Each number is 500 + 50 x the weight over its row's rms, rounded and kept within 0 to 999. Layers, rows and columns count from 0. Numbers have three digits each. The size before them is the row's rms in percent of the matrix's.

# layer 2 attention query, 256x256, rms 0.184, rows 97-127,225-255, columns 64-127
128:589579487428525490361530479525515492541597472471405369489474491512479481522560502569451521480529595443516427550464487494518559585518506518572558557431503497573469539422515631506462475455431472
117:445489510485487589520485496558538483467593469480453460461579500477458507486452437471537524456512441468561557478484535458544557520452432502469523601459492485489440534408466549384560416472469475
132:524534542495476473485539417508488427522524443518442501578490438492516543554328452487531474515542561515508586471406455528491504553457458511502557489459511455510562462528441493508463447522480468
121:489586453572470488428487539531528422602475513444462498400522484479403506496571436564486453491476465526379430513512483548463551426456556407528537513378495523540565474472527399549556552465484517
133:540510478623536495516539539538445562463436457587436526587581465463530531504531580537443631415432473472425539502444477472422517543538551483600470495456532452454572522474453576498498501527444464
126:544477490517535571495444458392417614449557413460449421562423509428505508479412575506515449533534472548474486577414453554534497538402495499485556481518557427492387491583532490590552498464466548
125:528481461405503439478501559548474422430526568533446494660496449496490528564519557490485514453542517544461412613500596598455504439452487448503504556590514439537528480456542564472392470452607480
126:466380485487477464485498420401549541477450471532486546447450527427432562522512590462486458520507543535458445481537526485443470519587481474506628596515450440540559522467489511475501480615504530
123:491536469448564426497497664547595418517462444479481514546438443441550446543498561469514477428519467533520581489448496486456421533507514483509462531521489530439516469481545486426481453597532592
131:524521483523485452511489455464468525506464450503514484499542443567460540514490410515517537464456457538537522545475527535482508579530362534478441445455455580510463512544492469561523567572499526
129:544504503456566538465581475557479489422492492490481483470512607529414406553445454507512519472478476523510525429501532511497492502556446528489520464489511561477489480454512436466601528477603516
130:570496520453606506448486491527441502416492448467420447504509538554463497512474450503422505593565593575412589476574531605486497488542486625406481511483541517418515512440492493502424608470504444
129:471504470555603463476583530543547450470567562426555577487494517515532493497570563529454494495513501440606514438529444523492499532428550517515527545473507587425554515501495465496462515416417493
131:513434577523420528483442571506407468408506499579523448461493476433486490487538447536519434489522447427454494396464451496489573584400583574582537492418524470607454473447617530413503592524494469
136:465509519467408475505434509480435555481446444620544552572549458520537587488442491501495483501561575497582490547470504530434469478512404470477574505547496498497521597530425549440469436476527620
131:474554573511485491505569472500471492492481506504493552532476485482553490576472422487516432486430537448443467470603592570551501507411504518425492455444452468389445583500429539481422469482587443
133:556555466556434476469602456475455468405576539512527541488484502401527525473486516438481512539474563436529516493562527484483474543455436450487450417480438475524484565509517483494348495459445517
122:555478369496499542442476407516424474524523572598631486481507569573483459500478504406518453560593536493544470578477545489534568389526503521582549410466435541590538410459512551437514517558492545
129:487556514501426442520568461475496477424535498570507543522568478484516446480554576524547520450509592540463531561518434451445455508415481417579509509378561524520547461440450499446522466514483466
129:636460485542517506557522490441552528409509537455621472513507552510549533515526564573515469522533451479415499532590503564431548504556466503483537389468510417577403524582530559512476533470511544
131:582540539517482452635541419550456468455525507379507438509526394479452433553487430522488490516542532440585448458550500551483485556585442477601574521486545512523469568494589550493516496529505433
133:528546540447528493363479586411457526500466516555394507425562494446546507448501498539433493562601505487497509494518573576495571443471531521532443437498431524595445521454502493464561569451458465
129:536424451449489457446464540546648467563490554604533448442463503386545501527558505471499511612425454461442513550533457564489525495516483478474393535462567480501490462506559459415513423509447531
141:468556516510499545513438509457444410516464619474331565468464424479544462415490545466602567584466439539521515428518480415393555558525469556372524494564511514541465547497459586472473433438476514
130:627437494502411504539538524411444482546554421458520547418426511470570557492487522453462509470476494499566528510476474459480405469483477519614582501550533506479508516470469500466502556531555475
134:534459502569571548469552624442451361400530536483426584516479467557468481480513575464493503523415522563491467556464513475530506420541513486554462512458652467482497531542525548466563475517519450
129:421478515485606561555449597393544441499517445434541536651508512507511477467478579499438485497498463400520448497481499325468512565562517594640451569505563452532561542479535443525514496481482461
133:493439511473387493472535590390516649523566536465529516553564440409481518605486432487446496488545515594431486511481499490515498519573446561527578498606506504535479422543579519496449534511485523
127:456462541446504522470537572513533494437408595512589479425559424476511495501543548506467527496432544499494471445539467507438503459474585490469546482519519472489502557414627514585475481470630417
131:501419578480545501490500381484497493571482490452496471508527409531496398540505530473456488474447496481462511511523437526468474541559578537509450542467518520487509468426568598549506479461505593
121:542415536447495527467572452555551455555506415524490556491430468370517453527496509457418518497539526519491568504441397632488537450556488466483561502513576587525486473438529559463556494523466509
108:516528528465532454462556495589448499467542457556436441498464549514534457513589433452482497433610530523500467529492545415473531543563500501529509557489506446533482519510513544498516535463457449
110:498553580467522487496509510593473478467528452465489495460576502468412588460470417509494515441542410527485532477511554412497508445381399414543532546442495467445462468450481541465523462512508478
111:562505550454530561465479456555472440520484534467427515541577468537542538512473461511585391520533455511486542526442495479620478462478418435535442507520479514516438447535482434434478507555490521
111:423573525538416473504433582468511408599557472396538513404599470603465474479548452532492443489504470581488436391492507529531507428494552358505525559415501526501524490498576443540450520424501457
118:502541527506504490520534511543485547487544436501450490631597444462556480524476570505461536448526458472546556571455538460489488505568467395484468501501487472549440517456459492511470508528471427
124:520547467545479527482437510492449561535504384472544385584395482481504522502455567537577395535509510512566491533420502512479454594468551514491508505472490456434469437570514490672512451513441572
114:492480394438527533520475550551493451450525529544376478539552501461514492505544476414524480440627512517475455622473546545448486521512477437598464497452504426485462469475540489518418486528579471
120:508362445430434458406503487474471518507483512481567539450466484536486567474494613455449514528493562563415417512509509435509447499542503525577547604452390484557508553482496513487525470497525614
115:469581418457508456509547661448539486513498604461471525508499507446562485505486580465501497417548486472479565543472497520460462476482424502577483521483590505448459461448514551438551472543565572
109:539544506536406433579403569491423461509446395525481486438521482508529564396493452568551434521395395508524522541479520517537548541520381535509421565468513510557470456490554476589530573513524520
116:480474474530530548470523513538522507440520485485503520479555559471514470589528501345499567483443506546494519424585521476490502508530463497506462561516569445451564514420441462535558368468632541
121:550406496441593494585458505507437438449491500523464515448461424544463456513439459476448480550550531607505595504533486591538441437506545550507488578445556444428538380427493525509482613485481511
110:485500518571482525554495509488478439391537555470482577426438525566484497500592532540520407474580480468608511414563449596447450523495569476582463547552513535513527580534480393496452497417418438
118:561471600475478496549441546570449483474508446452530494500489541493467458546555451573502453547511482472475560431516531498481518581508625512567515515506476524564531446481509477396486589470499513
112:437430550465474434459557528463374540499548478648476550464519485507488484462438515453430437484498534496549587514470526543408458496528480560496596487591538529456521624497476435478454455516547471
115:565506567454453443479571466504443537513462538385472473529543543525512417586472526486522488562397449449468414418549522594444441576379512575453565462471470490431481513484412568419461522459505508
113:448542487557428426482536434498449439479528488540585542529534458416465466435504497453487509462403581498514480447562472465461503535480478419523478474407469437443525492515516521528403508516484477
104:560490345467481445414497511431478400561506520473578469492536602535473456522521560389453544441534542465541473514566479499544506382523510562520467461502432512559562503462486516438467481536475496
113:519580502446400482469520498455464429519500514420417527548558473533538475513496562562458552369473548465453510531488522513434512484436516506569586404421473501513535417455501526450566435486456464
111:545449483479518535526475511421525631415450535506595494546535483433580521551448627505532535506501481538411460568565512530532568509479547464498485483473488427539535450504531521512512498496572538
126:581579494561462531662470400457516503492465498477491363495481466467477461500501396539602517543498477419521502519571522551491507523510489430606517580507563504462470533512542559511554442458501520
120:500511508454495460304460509371451531415573478483458546406596456545547548533422517439434511566497474501548495497502561533506549444527524544482442516538413530601581500516433593436561509491483448
113:530495454509494513419441551566550461475502572539468514500485543447468447600554508407490492576499474432505456576522548605474526505525398483517471514434545449419438503453593429443548417479552497
114:457511473498479497590432578460504382516474609471356541483474382481532586429562511452559534552465542563544530387524537397491512517526514573451508487527541556538423448546498686439518394513428424
112:687409502452552499520579480446393503543503506533444613411491536479498524522551513526478477505475486509565496458477510480466453452488460513581589441459500518456495439440423521419552567519559448
110:588456575495502509525489554432480448411488525510372592532603424562495478525524606424397450439451483535535478469477510498437489485577456497545436444519581380451492469507535555430510516537541441
112:448518531488555497546448485431545438490549461471524531638456459545483472512543614535553428522536477348486505512430510436443506540579538548541510442514533448505489469462455511463568540478423495
114:496455531548411536410551657521504460561550487470534587556609433485433531554438464501505446437469549586472493554544553505457498471561433630553558576501417520526503435561517495500425507477534503
120:456520525485463555555478579456548498492443595539526528457594393444588474508525537466435524459440440417478458475547554462484502398470580526565559477486550520455528520527539436533458513502520424
101:535365500521500464527549390494525547527545474475463522542453364513519428532517568549523491552412434510524456480511468513521484439523471475540468512477469492512537471497540575602497597407550578
114:502469501425525527468515466498542460508538418524535507449420441397514509512467460483419473496574488455513494481560476566525531435594487464545517533538572545476507531387562491456584564537422472
# layer 2 attention key, 128x256, rms 0.18, rows 97-127, columns 64-127
123:549548486421527471375545483544515474550533470506437372514425492531516527521587470539499538454504554477474442549496502435449560583539530464588533527445475501552482519442541633514477489464462478
130:459495534493484553521523503551562521494510445503445466425587518444449595462483428486542509457560344527559506533484565447531568511438393503516560558459491430478508509401477543435530434501493465
123:510529521454515536483572438545474435527523454483441507561499439450545522536371446482555485519522535507530556474422511495540493528446470507476518488473496470496547474549445480494462476505502494
119:478554452583476475440461542517487459616502475408475530435564495490405467467529423535505441490465443547438436469500540520454528422498590369476518531386499513564563497508545358524521550430501483
124:533492476588549510465497551519451533479466405594445548585584444487519503542502606587411602403423461451446552490392438470411500534570512475564494525530535447498515515434403556522474530518425439
130:532527458550494516508440485413441626464538448455480407547411500446482523463429568475526416523545494512492447579401452568483487562405447508500548462474540445489427491591523470628580438501475578
119:584477433406505466486503565533476455469566576539421506639535423476466531567514569476497495406580489584494449629540571643425509451466477468534492560543513437548546489440524565488439469456552502
124:496383437503461492467497431405560538475494469485515581418434540468427587523514660444488442531533566470494409456537529459464445452591518465525613608493446472544569536516469492485476463593509532
120:479531456471583455522537689503576420519421464502488550506431502473542473548507589497482490432530459544496540521455467497442461504521480468533470496483497518459519503508536509401532467583599599
118:562529467514492454528456482485487549502513463473528496452527437504448600482497421536540488487499438481555510578481497541491472518537371554448448472461444552531419496528506479543517566572517488
121:497497492495549532437608502576472514385499470474493508466564587538429395564452488477492524512491432530504530439534526472487512517526458502495503512502508551491539489429539449503620481510582523
127:549461506460610532491492493545420468441473444509435456517513491540462487481486437470429466623557565582406575505569513591494454425523505622431469501466521520407544454431502522497425615465493480
122:488489476570591436492588513526520432467597541440532608444453515568518498498594517487493448485529542464607509422542453535498473489432524553526494555544498595480511517449502436507488516407450486
122:489399544514422520499430558486407477454531446505506480491496474462482462512532428557516422536486464442445516363490448511478543589414630534587521518459522502589476477422588518396509612504498501
117:470458540483480495440432513526390549467464446602529530615550489541478520480420489515443471522534550517572524578477518515456422472529469487515590497574505513463478601509429525441447404430525580
128:514534563514494542484588474543457511537503495498504544529525518492486492588475458480522425512450504491445440481576553580519483503395515578439506420451460466407424565505404511429399450450615465
123:506571479515419508488579431473464473393570495508532540507496518438511539463510507467482532537454554416522516507527550413472519525475497405483430426496457479502528488526518452494372560457459483
123:570498365526511511448489408518454470520555526536627500460564557597470507517464539409498497528582516481578459556479567486527526349522455558575549418501480541585518443462526540405463508556511484
119:438572490496398479504498475445491486458516524514481543550587472506512440469553567555513525413515545568492555561549455433446415514396515457574532528372516534556509462460462497426537473564501463
119:632491472482560530533517512463516548410540570438621469535510545524544513501476578565497469475530439481427508570557485550454531481521494492476574439488506397578415542586551489519443523463541516
124:611558568536468471662511411545478489502479528415453432508528390473447468509487427539493525527489536469595438481548494565474504556560463478587544575471556515458476543467581572529565480520494412
120:523526511459548483336468551408438528487488494577416515391568469482540492479451503508431533576560548462518491481473582564490536435517531533534469456496430553612453513459476538473572528457461475
117:568429468440452499439466534521595465542524584579525484489470521431495476550560508461588473674427481450496520569529528562549483507483483475512429559422551466488486514478545440405485440479458484
128:475549506541521498519448530478455388507456641453320559475482406531535508427516543474561561571470436565518522408510521361409543541516452557373524511557513552544457499506471594481454445442439497
123:665407489464459525499573551423427493577528465463520548390458546485556519484495540446483515486453435517551491479472481462471391461481453528588594466484482532487540511440401545463536536540529463
121:542473529556550507496532638417481389432522491461362637527499444563440504487549584456470489485453506577518488547486504483527518444535479526525467456476645451466543481539571551441564498532526437
118:445485525489571528566458566395547423477506476477498577605515504540513495503461579489484488562500480376506437468408497366452517538565502571629421489499571425511545488479520471513517539512484513
123:482424500484418521464550658428512604494567551490530541551600475401477480625445431469433513491538520599387480510512503466495499468551441580506582552569483514550475431590561517509443535480498504
124:485498525455477546497528583503567469453351650551583448427584433469545490515566517537458519497434466523434464455567487489455517503488567502508537441488519492470509569413628511585490473505582461
116:511418581492524454510493422496510550577450539465502527531508397507477455590531536474535464495470439525496515494512439543471552538518538521494485487456526483503518456493530606566477460474524596
129:547459525413478492479570461523502419546491410494493531488445468431521470521492463494371488503507505479499571537462377606496509460545507476493536501569587562506520505429552542488554528564468505
# layer 2 attention value, 128x256, rms 0.17, rows 0-2, columns 64-127
101:530503525438516498527569533477476554543440547515455513568539533463415539555530473552512547500573418491520484483525448460442495522475465568547488358489553478501470500609409442541587520568508524
097:510491519577547527574482563535489511402419475538381444470562503493498404548437512508532446463523404432501534520542558511602515524533581540510574544544394526441428467396505438552586507453442479
098:464436463447463436490531537454474535587524526483554554486429571486549499549482523548483568536489526456468462501360523433515521577488488435524539506533560568462532481495519495496462498490534453
# layer 2 attention output (transposed), 256x256, rms 0.154, rows 0-1,128-129, columns 64-127
106:514563569398518433491581504485525534483558546518479475485511485575441396466532528508505536414594416482530536412524492533456492518473543577424533435461447511538482510519457446435586443574487519
104:543481484542496592503489446532522443364426531494387456507517479507527438493481458515505451518392394421492562462544505506503507579583476507509536612477376535425474491478538502593516479511448419
095:525497412493522520492485583462457468587463532549521494510511596497609523603467548524525438483467573516499524499490462500482464539499482563587541461562547517500451429563433462571441557473526540
094:509548590533502497564469502562511507531477477516504495380561454533427416574524559539650485423509413490517503504464469550519466492510553494410515489538437579419506426429543442467602530490508499